Weights of a small GPT-style language model, trained from scratch on English Wikipedia: 14 layers, normalized queries and keys.
Each number is 50 + 12 x the weight over its row's rms, rounded and kept within 0 to 99. Layers, rows and columns count from 0. The size before them is the row's rms in percent of the matrix's.

# gate: layer 7 MLP gate, 1536x192, rms 0.0918, rows 278-299, columns 0-47
# up: layer 7 MLP up, 1536x192, rms 0.088, rows 278-298, columns 0-47
# down: layer 7 MLP down (transposed), 1536x192, rms 0.0868, rows 278-298, columns 0-47
gate278 102:49 63 55 52 48 51 41 51 20 57 48 65 36 49 41 40 51 51 52 53 40 58 45 58 26 41 64 63 25 70 53 38 58 40 40 72 63 55 49 58 65 48 66 69 45 48 66 53
up278 103:65 40 42 45 39 29 52 63 35 54 55 54 40 42 62 48 28 59 36 40 44 51 56 50 56 45 51 43 46 52 53 36 52 33 49 71 63 50 62 47 40 38 73 42 78 40 36 71
down278 103:54 40 46 43 49 44 50 60 53 44 47 43 69 32 47 42 62 66 64 68 27 50 59 59 53 41 47 86 59 26 54 35 57 36 26 45 40 50 64 48 68 36 35 47 55 32 30 58
gate279 110:57 51 37 51 41 49 56 52 36 44 55 55 41 29 55 38 46 39 49 32 47 49 57 48 35 27 06 56 37 59 56 52 43 62 29 54 34 34 88 66 48 67 34 51 52 39 45 55
up279 109:41 58 37 56 29 37 79 40 51 41 71 64 48 57 54 50 39 23 48 35 62 50 51 48 41 45 32 58 46 55 53 77 37 50 35 50 27 53 58 84 40 52 45 45 55 44 51 38
down279 088:46 42 59 53 63 59 31 56 57 59 41 50 54 58 36 58 53 65 50 68 43 48 48 43 65 64 81 48 65 40 50 42 52 52 65 44 68 52 21 26 61 42 65 54 55 56 52 47
gate280 097:40 42 35 49 61 52 50 55 58 70 43 57 66 43 36 50 37 43 51 33 63 65 31 50 41 69 50 37 20 51 64 44 39 52 52 49 29 57 62 63 69 53 44 28 63 68 58 48
up280 091:61 66 68 63 48 54 59 38 46 34 61 64 71 40 44 24 31 51 56 68 45 36 50 35 51 40 44 68 43 48 47 43 47 46 77 65 51 41 53 49 48 58 41 36 59 27 45 48
down280 089:68 14 20 49 62 35 59 67 44 50 44 44 63 53 45 44 54 34 45 35 47 53 44 35 45 72 38 38 51 36 62 60 56 25 41 65 47 51 52 50 40 59 42 52 62 60 32 41
gate281 091:72 44 41 57 28 49 58 50 51 58 45 68 67 65 57 73 62 41 31 61 39 64 54 65 52 49 71 51 48 55 68 46 44 54 55 69 68 45 65 57 63 54 47 34 53 62 44 47
up281 089:44 56 47 12 65 43 69 18 45 46 62 69 55 44 32 44 52 51 58 47 28 60 34 39 58 63 31 58 67 62 61 49 53 44 48 59 66 56 47 60 55 59 64 78 54 51 56 53
down281 089:39 62 55 55 40 58 62 66 55 41 53 46 51 34 56 30 62 66 39 49 64 38 55 59 85 56 40 53 55 44 47 39 59 70 63 43 48 47 41 42 47 51 47 36 41 44 56 56
gate282 096:37 54 49 54 55 60 33 39 41 77 50 46 43 52 22 46 54 64 37 49 48 62 66 32 40 58 65 46 61 55 48 48 48 51 46 67 79 61 39 30 49 41 38 45 59 53 72 58
up282 101:44 45 60 48 73 67 43 57 38 37 48 50 41 76 60 52 55 48 59 49 59 54 44 49 59 66 49 46 57 29 53 44 58 61 66 57 34 58 35 37 68 32 44 54 41 52 34 47
down282 099:80 51 51 44 38 37 43 47 65 19 57 42 61 35 79 55 20 41 64 52 31 31 51 61 50 32 42 39 43 56 52 59 49 60 57 65 59 31 74 72 42 68 67 56 56 63 49 47
gate283 094:60 71 52 60 48 44 47 61 48 39 30 53 49 55 49 43 42 62 76 51 48 35 61 61 29 48 56 52 96 47 36 57 50 49 39 59 28 30 55 16 47 36 57 35 62 51 50 54
up283 094:42 46 59 63 37 50 61 77 46 41 29 49 76 57 63 43 50 61 61 46 48 48 52 41 57 64 44 61 30 39 68 62 54 50 54 67 43 43 59 48 40 36 59 50 45 43 48 35
down283 097:66 48 27 40 47 58 52 52 41 37 67 41 41 51 60 55 50 77 60 35 59 57 45 53 60 39 54 35 49 54 41 56 48 55 55 43 38 53 64 58 72 34 40 19 38 68 39 53
gate284 104:70 25 42 51 73 27 33 50 65 49 44 59 56 49 47 60 41 62 43 58 43 38 50 38 34 44 47 49 55 37 33 18 47 53 59 59 84 73 39 17 47 56 27 39 68 48 60 57
up284 099:68 46 60 48 45 50 56 31 53 40 25 57 31 57 35 55 50 43 56 67 48 48 42 46 39 46 57 43 50 56 34 48 45 62 61 31 47 46 66 31 71 40 53 67 54 48 25 41
down284 098:61 34 49 64 56 26 37 54 65 46 46 66 56 38 63 57 63 71 43 64 42 55 47 39 44 54 43 27 35 48 51 55 46 59 50 73 27 59 40 53 35 65 46 33 52 63 58 57
gate285 098:54 57 61 37 50 51 51 66 37 50 70 45 26 67 53 50 56 43 40 45 37 67 63 62 37 42 41 36 42 35 67 66 32 53 39 48 66 54 35 49 45 59 48 45 58 54 50 57
up285 100:45 63 33 44 52 61 46 52 63 50 46 62 37 46 50 49 72 38 43 54 27 46 34 39 53 39 65 67 74 79 55 69 32 57 49 32 59 63 63 42 53 32 61 44 51 61 33 53
down285 100:58 65 29 60 69 51 47 32 72 42 36 57 64 22 36 54 55 41 57 60 37 47 32 50 44 55 41 68 42 60 46 68 24 21 44 53 49 49 53 55 53 67 73 28 41 45 59 51
gate286 093:57 59 52 63 48 49 42 28 38 49 49 43 68 40 54 48 47 55 46 41 65 52 32 73 52 51 49 71 42 39 72 38 52 44 62 56 48 29 26 40 48 55 26 70 32 63 55 65
up286 102:32 49 39 71 58 26 42 56 63 38 49 24 44 46 62 37 41 37 65 53 38 42 28 61 43 69 45 39 49 55 63 63 47 20 49 54 45 60 45 45 49 66 22 40 53 42 32 49
down286 102:48 38 63 46 51 56 44 43 35 65 57 72 59 47 50 48 64 48 39 51 48 37 58 38 64 20 35 72 45 33 40 42 39 49 54 31 47 65 47 63 49 28 43 53 29 46 55 36
gate287 098:55 24 65 76 39 59 40 73 47 79 46 38 36 45 87 65 52 62 37 70 34 35 60 42 30 38 39 64 48 54 54 69 62 49 41 32 60 50 56 47 64 53 56 59 48 59 47 60
up287 104:49 70 50 45 59 50 59 33 39 39 41 41 75 19 44 44 45 42 52 48 59 56 49 57 61 48 43 59 36 63 56 37 64 74 74 51 34 48 66 60 54 44 44 39 49 54 38 62
down287 100:70 66 52 27 45 45 44 47 48 61 64 76 45 41 62 59 39 56 45 46 31 51 79 68 49 51 39 57 39 57 36 37 64 75 58 54 69 52 63 32 46 55 62 41 34 45 35 58
gate288 099:58 39 45 39 36 51 66 64 52 50 50 58 63 16 34 67 61 77 27 45 49 62 42 56 50 41 38 52 58 63 57 43 54 70 42 53 67 61 57 36 35 55 47 37 40 58 51 22
up288 099:64 42 74 63 55 54 57 46 51 52 37 43 50 56 55 44 46 45 60 38 42 44 55 50 55 44 37 46 45 48 38 47 46 60 39 58 38 32 34 40 54 51 42 54 61 62 51 56
down288 096:60 50 32 39 41 54 51 73 43 55 42 64 61 26 45 59 64 44 34 46 72 46 42 46 41 31 38 67 61 60 23 52 45 52 52 39 57 18 42 49 42 55 45 40 45 54 59 52
gate289 102:44 53 53 74 40 44 58 54 53 28 64 42 64 38 59 64 38 55 35 37 47 37 40 51 47 36 42 64 37 81 50 51 55 52 59 44 38 49 54 37 55 34 36 47 61 40 51 58
up289 099:38 53 58 65 51 34 52 37 37 25 57 50 53 55 31 60 67 81 47 54 65 58 61 20 29 49 49 49 63 53 57 39 53 60 43 44 48 51 48 29 21 57 51 38 47 44 59 56
down289 098:54 53 56 69 41 43 57 46 37 43 55 50 37 51 37 49 35 46 23 50 52 53 34 53 64 32 31 61 51 48 64 45 45 42 40 35 35 57 54 53 44 44 47 44 61 55 59 54
gate290 097:53 36 25 34 56 47 49 62 44 45 46 42 53 56 58 72 60 54 43 59 61 57 31 61 67 41 57 40 68 58 44 62 59 52 35 34 44 53 63 30 57 21 24 42 51 43 45 35
up290 098:55 52 30 25 65 52 67 48 86 49 57 34 59 29 55 77 50 45 51 46 37 63 45 59 39 52 47 62 47 57 48 50 26 59 47 64 64 27 49 32 58 33 50 33 60 56 46 54
down290 098:58 30 57 33 59 42 57 44 31 36 42 54 36 52 42 41 43 74 65 61 71 39 40 32 50 43 54 34 48 70 68 62 46 55 71 43 21 76 59 54 49 61 58 64 69 60 58 44
gate291 102:53 49 31 45 34 54 39 75 57 25 68 60 51 57 59 62 57 57 68 60 43 47 60 47 42 54 42 51 49 45 36 55 49 63 51 21 32 23 55 39 37 66 62 45 58 69 73 45
up291 102:32 50 51 63 58 64 46 70 39 39 68 39 61 41 35 49 48 50 57 48 58 26 51 35 53 46 66 62 57 44 56 62 54 66 53 70 49 49 50 65 61 55 34 49 80 49 43 55
down291 104:64 62 75 35 42 46 42 63 66 46 62 59 68 41 45 46 63 48 19 47 37 45 54 57 37 24 60 36 57 41 55 50 39 45 60 36 42 58 58 63 39 67 61 60 28 52 40 64
gate292 097:47 56 67 48 54 30 41 58 48 52 40 48 58 55 61 63 51 32 85 50 59 20 56 41 54 54 45 55 52 58 37 46 46 44 51 39 59 48 41 49 53 70 62 52 51 23 56 63
up292 100:50 54 38 68 43 60 73 68 58 45 71 55 70 45 57 67 66 37 57 33 43 40 43 74 37 47 59 35 64 40 44 57 49 55 43 50 50 36 31 48 45 68 68 17 54 51 81 29
down292 105:54 58 50 36 50 55 38 62 53 50 37 46 56 26 47 43 53 58 45 47 51 43 42 53 60 48 49 58 45 48 74 41 65 53 55 51 30 45 53 24 57 64 55 46 48 71 48 72
gate293 103:59 57 50 61 46 52 61 39 75 35 40 54 53 39 46 40 49 54 47 48 22 48 41 38 39 46 68 35 45 69 28 37 57 41 44 59 40 62 53 67 47 72 66 38 40 65 38 53
up293 103:66 59 66 74 57 25 29 45 39 37 59 53 34 42 50 46 55 45 38 49 59 23 35 67 36 48 44 55 37 52 43 35 53 49 34 48 60 62 54 22 47 31 57 67 35 42 57 62
down293 102:25 58 78 61 50 70 35 78 56 64 47 52 55 38 42 41 42 32 33 75 42 74 58 39 50 67 47 27 55 39 56 52 49 56 56 64 46 35 50 54 61 83 54 41 58 43 29 36
gate294 098:58 59 66 68 53 39 66 72 35 36 53 59 20 67 63 18 65 45 46 64 44 54 54 49 40 46 50 51 58 57 53 36 60 91 50 39 48 30 57 42 36 78 41 34 38 56 50 45
up294 097:46 46 59 44 53 54 43 49 47 31 51 80 53 51 42 67 51 53 38 59 57 55 53 38 45 50 48 46 36 48 38 53 36 18 48 43 45 47 56 38 67 54 27 56 61 33 45 41
down294 081:59 46 38 42 40 71 58 49 51 46 22 64 43 60 57 24 57 53 61 66 44 28 38 61 53 31 70 60 50 54 30 41 43 93 52 45 65 39 55 43 60 59 52 31 46 31 69 51
gate295 092:43 34 71 55 46 60 50 60 48 49 34 49 34 36 28 50 59 38 67 92 47 62 55 48 42 51 53 32 53 40 61 52 50 43 47 52 59 53 55 61 52 33 49 60 68 56 34 39
up295 092:52 30 42 41 43 37 37 37 62 49 50 40 73 43 56 68 42 64 37 55 66 53 51 49 57 56 53 57 45 41 43 45 45 39 49 58 49 41 44 33 34 54 84 27 60 35 53 68
down295 090:66 51 39 48 65 48 44 34 45 59 65 44 61 66 57 18 47 71 33 54 37 42 39 51 72 42 66 66 44 67 51 38 49 89 49 43 50 54 48 54 55 45 41 50 55 71 59 67
gate296 099:29 55 45 51 45 58 51 54 52 48 52 49 73 49 53 20 55 60 43 21 56 51 24 54 88 44 49 87 52 56 43 50 52 69 58 56 39 51 58 52 41 54 56 59 26 60 38 35
up296 098:52 38 38 57 33 61 58 54 55 51 64 55 51 42 66 45 40 45 66 65 35 51 37 21 50 47 47 52 33 43 75 31 46 46 54 62 40 45 48 65 38 23 36 45 64 43 61 88
down296 102:64 39 48 47 62 54 34 34 57 53 56 28 59 60 57 41 54 42 48 66 35 58 50 43 31 50 61 35 57 32 42 53 41 49 43 30 40 56 51 62 28 68 32 72 50 58 46 39
gate297 099:49 42 46 40 32 59 35 50 25 51 56 33 50 59 47 60 51 66 42 63 62 62 48 57 62 39 38 40 61 42 44 70 63 27 53 51 32 40 56 57 30 53 17 59 39 31 61 31
up297 099:47 25 25 72 49 55 52 65 42 63 50 63 49 39 66 46 48 56 33 46 56 57 51 37 40 63 35 51 55 45 43 63 43 49 63 61 41 29 37 59 48 39 58 48 53 53 68 53
down297 102:54 65 50 40 77 50 38 41 43 43 61 64 54 46 37 45 53 43 36 53 55 44 41 50 65 37 48 37 38 53 51 48 53 70 63 54 51 50 48 50 48 61 46 64 43 66 48 41
gate298 096:31 41 53 47 52 74 62 68 55 40 85 50 48 81 56 64 50 68 38 38 57 46 52 74 47 36 45 76 36 44 45 37 53 49 51 56 70 57 46 61 72 41 36 58 49 36 52 54
up298 095:47 64 42 69 31 58 53 52 56 51 64 26 37 38 36 60 68 64 78 62 32 63 62 52 37 52 45 33 38 33 71 47 33 39 26 35 59 63 69 37 41 31 20 49 42 65 44 37
down298 090:51 54 49 38 66 71 63 63 59 60 51 26 66 64 40 47 60 34 60 47 31 43 52 57 43 60 37 62 43 49 54 29 42 43 40 59 47 64 50 38 40 56 31 43 47 50 43 53
gate299 110:33 64 44 62 59 63 64 65 57 50 43 57 46 36 72 76 57 50 39 46 50 64 27 55 51 45 31 51 52 54 32 42 59 57 48 52 64 57 55 55 39 45 55 46 45 49 62 70